Weights of a small GPT-style language model, trained from scratch on English Wikipedia.
Size: width 128, 2 heads of 64 (1 for keys and values).
Training: a variant of Muon for these matrices, 123M tokens, 7496 steps.
Each number is 500 + 25 x the weight over its row's rms, rounded and kept within 0 to 999. Layers, rows and columns count from 0. Numbers have three digits each. The size before them is the row's rms in percent of the matrix's.

# layer 8 MLP up, 512x128, rms 0.0694, rows 94-143, columns 64-127
092:529497520516499518517497499543497536536454503479509502470524524547487531483521499502539523502472487501515479534495479503516560504458504503513488450484489497516460472487539505537516489537501523
088:514509540469525443501482495510526489497486525517502473461485528500468539482511493520518547537488478460471517497543470465495508499487465504504473494498490520440530487540475520512513537506546514
102:535485490464516468489469501516501475518523496470561523484502490501474537507502501471501544480540498523477467470453503465503528501529478539492498521504470517506509499516444521502532486503502551
101:505479491465504485502555480523498540500449509512458507539497529474480503519488451503456485487540515457449553497510477484498519511470504507513513507519478514507490480495517449506513487501505486
100:509499497497501498498523489501496470532505526507501538448498485502493483509470520539529490476479578545454511502491517462525521526524434506493486503492511528509544486536473453509538494532513508
088:508502487497513512483505525504508491488463518488479500489477524522516494510504504485463541511515515486533543556519549517481509537484442472483503487468471527512533472524523470452501499505504482
099:481525502492521506477499488480499507465512557521532501495488486513522552496525523534505475482472504491499460487494505489521493489553516495501491526510527543556479528527511479490501549479525452
095:516501478490483494430459511518486537488495491480493563454475534532516496471502542522537485505476478491525470470490491506451482498514514490478501515484484522506467474503485476520462461473506526
097:512479471480519495450476495506534461482501494500498470503518463489484532465564545511464515520502497537519510525482496491518522533534476498490445504520500537523487510500492522466499497470525512
096:532509523482454530534507457481522456479495535472470469518512482494564474501531499520539514499531504519500494523544505533514505527502513530464467511484492515481491542516520518456471529459529499
085:501495533526512513532508508455498499506490470557505487501529525507511510510488519460487487466435518483497455508474494465553497498522503535511520477483458501498474481486518518495526528494524495
085:503463454474535511488509475502523509460496484510501486481531475481489441428496507517469501512496437486532508511497502503491530499521548495494535521519523461510489488530490456525493509488509482
097:545484495548528492474495509520515487482476521495476479492501489490476513494490527474516483494506482523522500495547471537469526495496487537472488491522561505513521551494510461496487496509498500
106:456507500473501482510464499470496507562513472465475491471501505501530482473505500538482538501495466487482520477470496508508506485525495502519511535479487472513500496508508465547517545479519534
108:480483435458511442469485463486508515510504484509462517519515510526521518493472525492461520525485466482495509495509482496555474474525512465503457515503492492493433488530474535542494529549487511
098:474526528501517482489510495525521542470497480498508456476523502543565489527515509447495514472518480501417485478482507505515510527525494476444500470471500523491467471499493504498536504501501481
100:516499472497492475488480544522475499496470478526479494547491548462519522538509461476510504494474527504442447540520515474533481472492554527458496454471484547500502486469506460527490505516490516
093:478477468542511508500477508497484494523464503456514490495486531537533484464535534512491510466496452483486510480477501542497527489503543516501463481506459546482481498516491488545515545470526485
106:490510471484497503514519489508475463454512486502495517507476509521504499494469501501514500471562457491483481490499461473479529532513565515509519464466454471475499471475505475465539482538480507
107:475478509526531500501511467514495505481487511517516533464510533529456514491465487494493459508509470516530535524465493496494498504501495481518511481504458492488481494501523489493499532485499544
103:502466516465537448443518486493497488528487527486507506487482513490482534481494463509496514500515492530502532477508504495512465488499509511470485496494545480530489515460504509497500495502555504
105:467495449500479504483506520506513488509490492446512492525484488526511492531499554501501550494521527512449526472519483468484506450446477489488452503543497496550510465502512521511534501522555483
105:518521490497523495497470473456535524511533491501571495498527499542492504477495458499502505507477486516545467518495500482520484522525522482499456482458541459501498494486517440565526500476528527
085:485503550507464497487495535476468521485488486475486476518502530476502497489510502533505511544454526495476521498482486480397520485484503510521466520503508516486495489481456504526538491522552532
092:518521496487477479455523480503501482511485485455426525477522533472559504490483524477465480512485482513559517531457496528492488485478513543484487510517506494568511474508481499513468509491458514
101:527518490535494447495527504456494480463522518431499494520520486544494534489526486539492523521485501540513520577535525528507521480497481487472532514481529514512459467476476479529540501515501491
106:519554538523503499512514495514466473473500523498514444517536510491430513515483459508467473470459521523524521497512502492526501467476512515473475517503492495491497522456492481505502527472521521
100:510530503536483488491520487500528573485492465531516508498511518456498450488524487540480504496544502486496498511553492518499526478494491520519491488541524515507507512509507489514508505489515515
095:511493512564484486455516483472445454501498516496471490515521512530524494497460524505513510475535526461531483471449479511477465498530450486501514490481501486492502514497540501583477472513473529
096:492537467468481530516467483522513527526494514527500523460488509481462458490498479513508512480463479504482483505502466516487496501491484529462494502528474543432505505510497485537554517483499456
102:537473480462518490521487485525484564512512483472495471492515527548496533484489478532504506502542518476491493464527538489479515505437494505496506490481509519518471520466535522509490479543494502
091:481492532545532478445523480480479473501517530495477441536488497490519462509498515481512484566509482495502516512487500543520519482501499516479485497487508498539510480530511485478471508508532475
103:537470486502497487430464497486448428515496457500538513482519518545489471540516492538500500481499502505498484492465495539468506501510512508481530529492486504538439553569518530508502515493507536
102:477502483498476494489484532524463473507493494461509471508516445496503534552456510490474577544538496494471517489505489500461474469478493497497502499530494527514456478475529507491522516482553487
095:500478483494493492517533528523529472512482558524488521497448498502492499495471488563488479462495496520510514500457474499467547504497513504481514546492523507481543512530532480497525487467481548
100:478481522487510531457498509502490502510514482497490497474530532517506464450460495443509528501465519516504503472514484526501484489487477493478552557469527488485525519456514513446528524504480523
090:535500523527523495493472439504489452487496527485512516491509507489489532487488497496479492504517469458495503504486460534490539536467481521509461545529489515490485462491513509486528481524472521
104:541489481514499472494533503540443490549493518492510525453489539525489493523503522493481508546537499493469478489471526581496541534498501522527472493519497517469479519490532530482513518513511500
107:518497492502517490495487492496474497496555501535524524455479548481513503522471518506496449504504511566477499507526519485475509517529479531486471511482488521529491495490470470523528474498516511
086:478500492474573526518510471520509532516494507566498494486526538495530480491487502508515487492428469541523529481475497474544499528467503515537505511509509445499508453497498460530520495546494497
100:533511522500479508503501551492486503513552488507530486525527494525500523469476519464512508521512433486483477524476478503478482487493491529533468493487502531532486509498505505505533504510522514
106:508476509508538474483487536450503499465515498478521478527525486510494542537481504477494477494516465499544477531495519493519536480481496527509509488470495468485482533463490484491513508481508496
091:491510503511559486514490485543494549514518485496476541509534527466498483501540486508451489512531543467504486519535476527482526452510502487494456512501502514492484536514437484504480522473506459
101:509480507480512527544532515531498499489475506485498516486498509490511540530520529532508491529528507482502502492517461514522508540497476486488563469516536565480542502496449514512490526517539498
103:515487509491497540490489472506439476528510468514499564494518552498517473516504434525541481494490547507518480502570513507506497488508498507480466542479493516507483508503512511487525486501508523
095:457498481467503464460503514489517532504525529533431530486555493457493526477514507513503475509520447487533472531467493484467496491495500472525511493469476499540542518552557516471514512528543495
106:467502504499465529517469507491512496506517510518481492537501480531527472472475491522498513501448531504511510554479491516484486500497478490479539523524515555468467503530491453530511498503517490
106:473474481476515454494522454523518496513487470578498530480511515503485475541468487525478468516519498459501519515505516494503485501531481506487551507538508518522470494437521470479553524531501519
096:498529486516492472524468497524476476516549496462490492453542457507507504524500511508531508545505515490534536452492507476489517452513476461509474509547489513508491534521498473538534511564535499
115:487431483532510500488528527504469467498477535494449499500520504471498517470518492466523506489474515505492483470513450533482501503502497555489512502488480514472468487532525520520527528488494520
# layer 8 MLP down (transposed), 512x128, rms 0.0693, rows 94-143, columns 64-127
097:502469515503495523513509477503504483482481489470458487510524452509498471511498540471557506501460510512512496513460497489496476576457523489478495523549520503458485496475518501528491477505472442
099:473465473521525484521521488543518494492542474498445504440506564517506486515526462485515496496477465489531515501497508533461489477509528507524498506446484476505490530482521430510490536509479506
109:538479537505506494513513512491476444499473498547514460493496508480508502499514484528512526488494524539520518520517472522522446528483534483515533429477507484486493500510541467509486495500519494
106:484489469537515483493478474508520498523525501521533543471494545546457509544509461490448536515507512506504508470499497455502543477487539525531505472510504504494520490494506495453482442506514468
103:498521479518532492474535518509492532481495476503528472509475437488530524477466520490497496526500468475523508496455500511492493529497484524464520552471495518477468510483488528479467563494497526
086:478422492492525513480532465489522549525516468489499458502522458484494500474481485504535503504476517523453482498467473478490468473525491517480499496527532486464462528499473502494497498532492490
092:478522509517518472502507509451503525476507515536487520508468493472491504508511508485481517470473545517500524499521476546483490538485495462451522498517533488488498477482467512512483485489516489
103:490476500497466488511501522497530502502527544524528471522511501507485511586497504520500499485441499463489573500494474484542485571522524508547515482537544515519505514495479520509514517483469503
095:492505506488518519498478492494508484490522504513538481529521520528525536510477534459551500502506490477511489511455526506485505431525521519527469458514513522451501505469498491565484513502510475
101:527511519504507498502508479493467508533534518471546505492524514495478486503497531476514550493475466519507460473453470552467476477497499493505511521513535476500513431504542473508518447471485537
091:506525463517473480462507513520524514473553510470488508463508471535505469509520528560516514503486497526475562465503470509521506525447486479497513531513505533488508544531476500473498502518503537
089:497548492532495491494468490493486535512513447491494455548542481532526517549494471493502525484491481482466460504556541483516537523502490534509462487484559525468492472513514526497508479520447492
101:477527537464476487504529509508487467528521509525494526502479481531540497497488480515536477514512503499495502496480527467548493509460493524484448544539482473506479489502488509554487523485504516
112:479501488495494525513478527520513504497536498519496479487520508488496496443523487462452514484510506515505497424492533513512521522501465513466507495508487487526530544473493496501502501499503475
092:502546466545509479535476551516516553513502552513549490532445505522490513502523500482519481501494488473482484469469527524533496521515490485481500468510492481494485529459485526528499483530473477
099:528539494526477520486548470546516489516492511507508513528524502512540485492502465481467511495468506474468481478517466474488480504555486492537463472536463519526477511523512502476520468467475490
099:506459507496500500537532519494508453490538503517534528474527478499444520480504509497455495519486478498497478483552490500496512505512471511503499489507495525510532471516520504435569468557529463
093:512516532493521467502512489533466510498501494519462529476507471467494470452518504566450499500458500491506479491501497461487454490495470460460516497496508472506521514505472540500530491548486505
105:487484495545483472493529538513472518501496547498496522471550507487447486529531459476494519489518534507501485480514506541519452504466473497495522472520479482492527481552503494514500520449468518
105:455533515481493557535503522492505496493519472484442466500513497440526529476495529492481481526482473478486470503501472464506468495480499473538512532482475507498534536451468523493517515527491515
110:506557479490477513516528524484499523446476550519497499514482545499543470519492544490511506509493450507504467546514491514525519496471516488501561502472490538435496501547500475541537495481433498
102:478488550503504520478505487487463504482515517527528532511489496540512518480450484527500451478554515510535456475429469483521517526515477461509518505478530500464482490487487495491486521473483503
095:499484464491504535524530528497478512502495483488484498509445475463491456514536501546450519502531491507572492495526473481526515474510504472502507539498505481452488514483485470484549496436475490
090:511445532500478532452534486516487474476494476527517514502480470517454513526513519479461506497499486471521491502472476525568503461490454499464494474464478500519481514512500477482482500522502509
093:500494500514492496467476523507460521501490521519519531549462499505446452501478471526495485484528492499510481473537485525491491477557474505488508476516507537464491464488522439492495545528535517
107:464517491499523558510517530534516510476472465507499508483487541494465458491479456456510506519507501531506496459483471479471480500472515495501546506485485503462499496499501517525474480460464539
091:478459489503521485493488479510507512496485509493469537530510500435513500493477512494475495502500532506497517519489488468465504478491533485539518466497482539492508472493552532506481460498504539
095:505541515479510495495509510486456484522459477491484534496519518523495466465519481437487505531502484522535506514452537510500492509496528457508474527499499480514495479522470542499489475471473500
088:508573461500520491492488519508510485525485449507539541505508485481475546530483451506500496517491492510482510549518491518490525493489514485508487479555513514484514492478478492516513522529513488
098:516518546533538495464495519498479489503519514479506492520523481496522480511531495531484524486544484505499440554513521493536514502525514494484449434484498461477512488489492495513456481461513493
100:462519501523494509551494475495525459467504480490524481472488460485471476568524482485521462453513493492520445488483474539505529456495478479513454524515479495500523522548482462546498525465553488
090:510442483517533498495485543497497480517468470558478518460508546515451472473469504494503461501492544506523512505474493487456528462473453488485506504495502516526449502506486472493501487502477522
102:469531502474502508491510501458529542485549477526543497478497491544535484467511494517537493512499493466496457489512505470493508459487498523504467495506532499497553477435477503477482519478535509
109:487489512481501525505516522510505465462437509494501554483472506520478510450499543514464470470501506520527479464450501499529468526473494503456475480505501505506528503514506448529523509488466472
098:495505569533511489516495506505530529473527499482528479466504521498499502493547481429461482546482538517531517526564508496532442498511470501527454466518513496503471503486530513531465486478491456
103:525505510533488458543485483492487424535555525510517531531469488499503505506493498513523524502500540499503482500474480484511530517494504530470470474499499511523470473521505489501478540491534463
106:468508493545534474494499534502489524462475530481466511480526533496539468546521519527496532512483527519458498508473538484457473469514506517503482496495526531498518495480459498484478521510471529
102:469517494546485582521448530469524496475509511480502504542518523508460492492511510502471508514456451503511527491515476455507472508495548504515493524486494475497489482534463486489475527478522521
109:504475525463505525519522507450486488518489519499483479567499489513551521499517488488484523508478482463498521523510517505539467521507542495532526499498533489472522534506527496520479531534494530
087:533559492479439496526492518506506523494507482422496486519471523567493496566469472506506529486510493510478501496523507490512491515504547510512490561506510528494450492486515565530508496511531526
103:493476482523512485518549491526492516527497509507483524458501494498532469495517474529492538486532519515476508474524530490491539448498498522454507463531495489534487468535492491513509457543509508
107:535484474458519501485515470506486510516522496463480481485486480478491452466535522494526531470499507480506472477459519503454515500480481463491529543479529489505516518544500535510497494488503514
097:546498516495499499511537501500493473535488536473507506446467502514541480485502519518518503512445518475490504500470499479530471479495495505526455454503519470447506498524536482478513508528494524
102:538533505500535499467477522504517516496495508527488552477450480470420482510462502509502478532499505483549518506510481534502493500503511513530462472535482491530507469505499526482495489497438474
100:499510485512514527507504467547504487462487491487479471494534464479508511445451482451524500486497486523509451504498486505545467469478456477520515519503465493474485518482507488507476488514516471
099:505496488516493543492472551456502521521469446445516465493487565553504497552471490489490515479487506528468477506481513504509489531528478531498536568535519517466483491516474497496516480474511538
096:460537540525488473486487500502518504501526482494461470498522504495546523495489499505479504495515472527495538500462532502531517543513510483503479511490464531500541521518477499455520515469539440
110:546529502540496499487503564512499479521487499467490477521475512529517511447488504476486518528528496549484509514514476504490494490506494497503500493490517494513483489513487533454494479509489508
104:494505529492535542445534517467524489498482474528524497512486507548553521475520533510474493480469503513506461504475489521482501506487500525498532479494501512463516533477457478507509497507507471
116:521464529501485472448511498485497531482498530487572517481502520497488495515500487526463503456534513461474487537461474486487528467463489499482511458486509515490543497532450509499478547488499530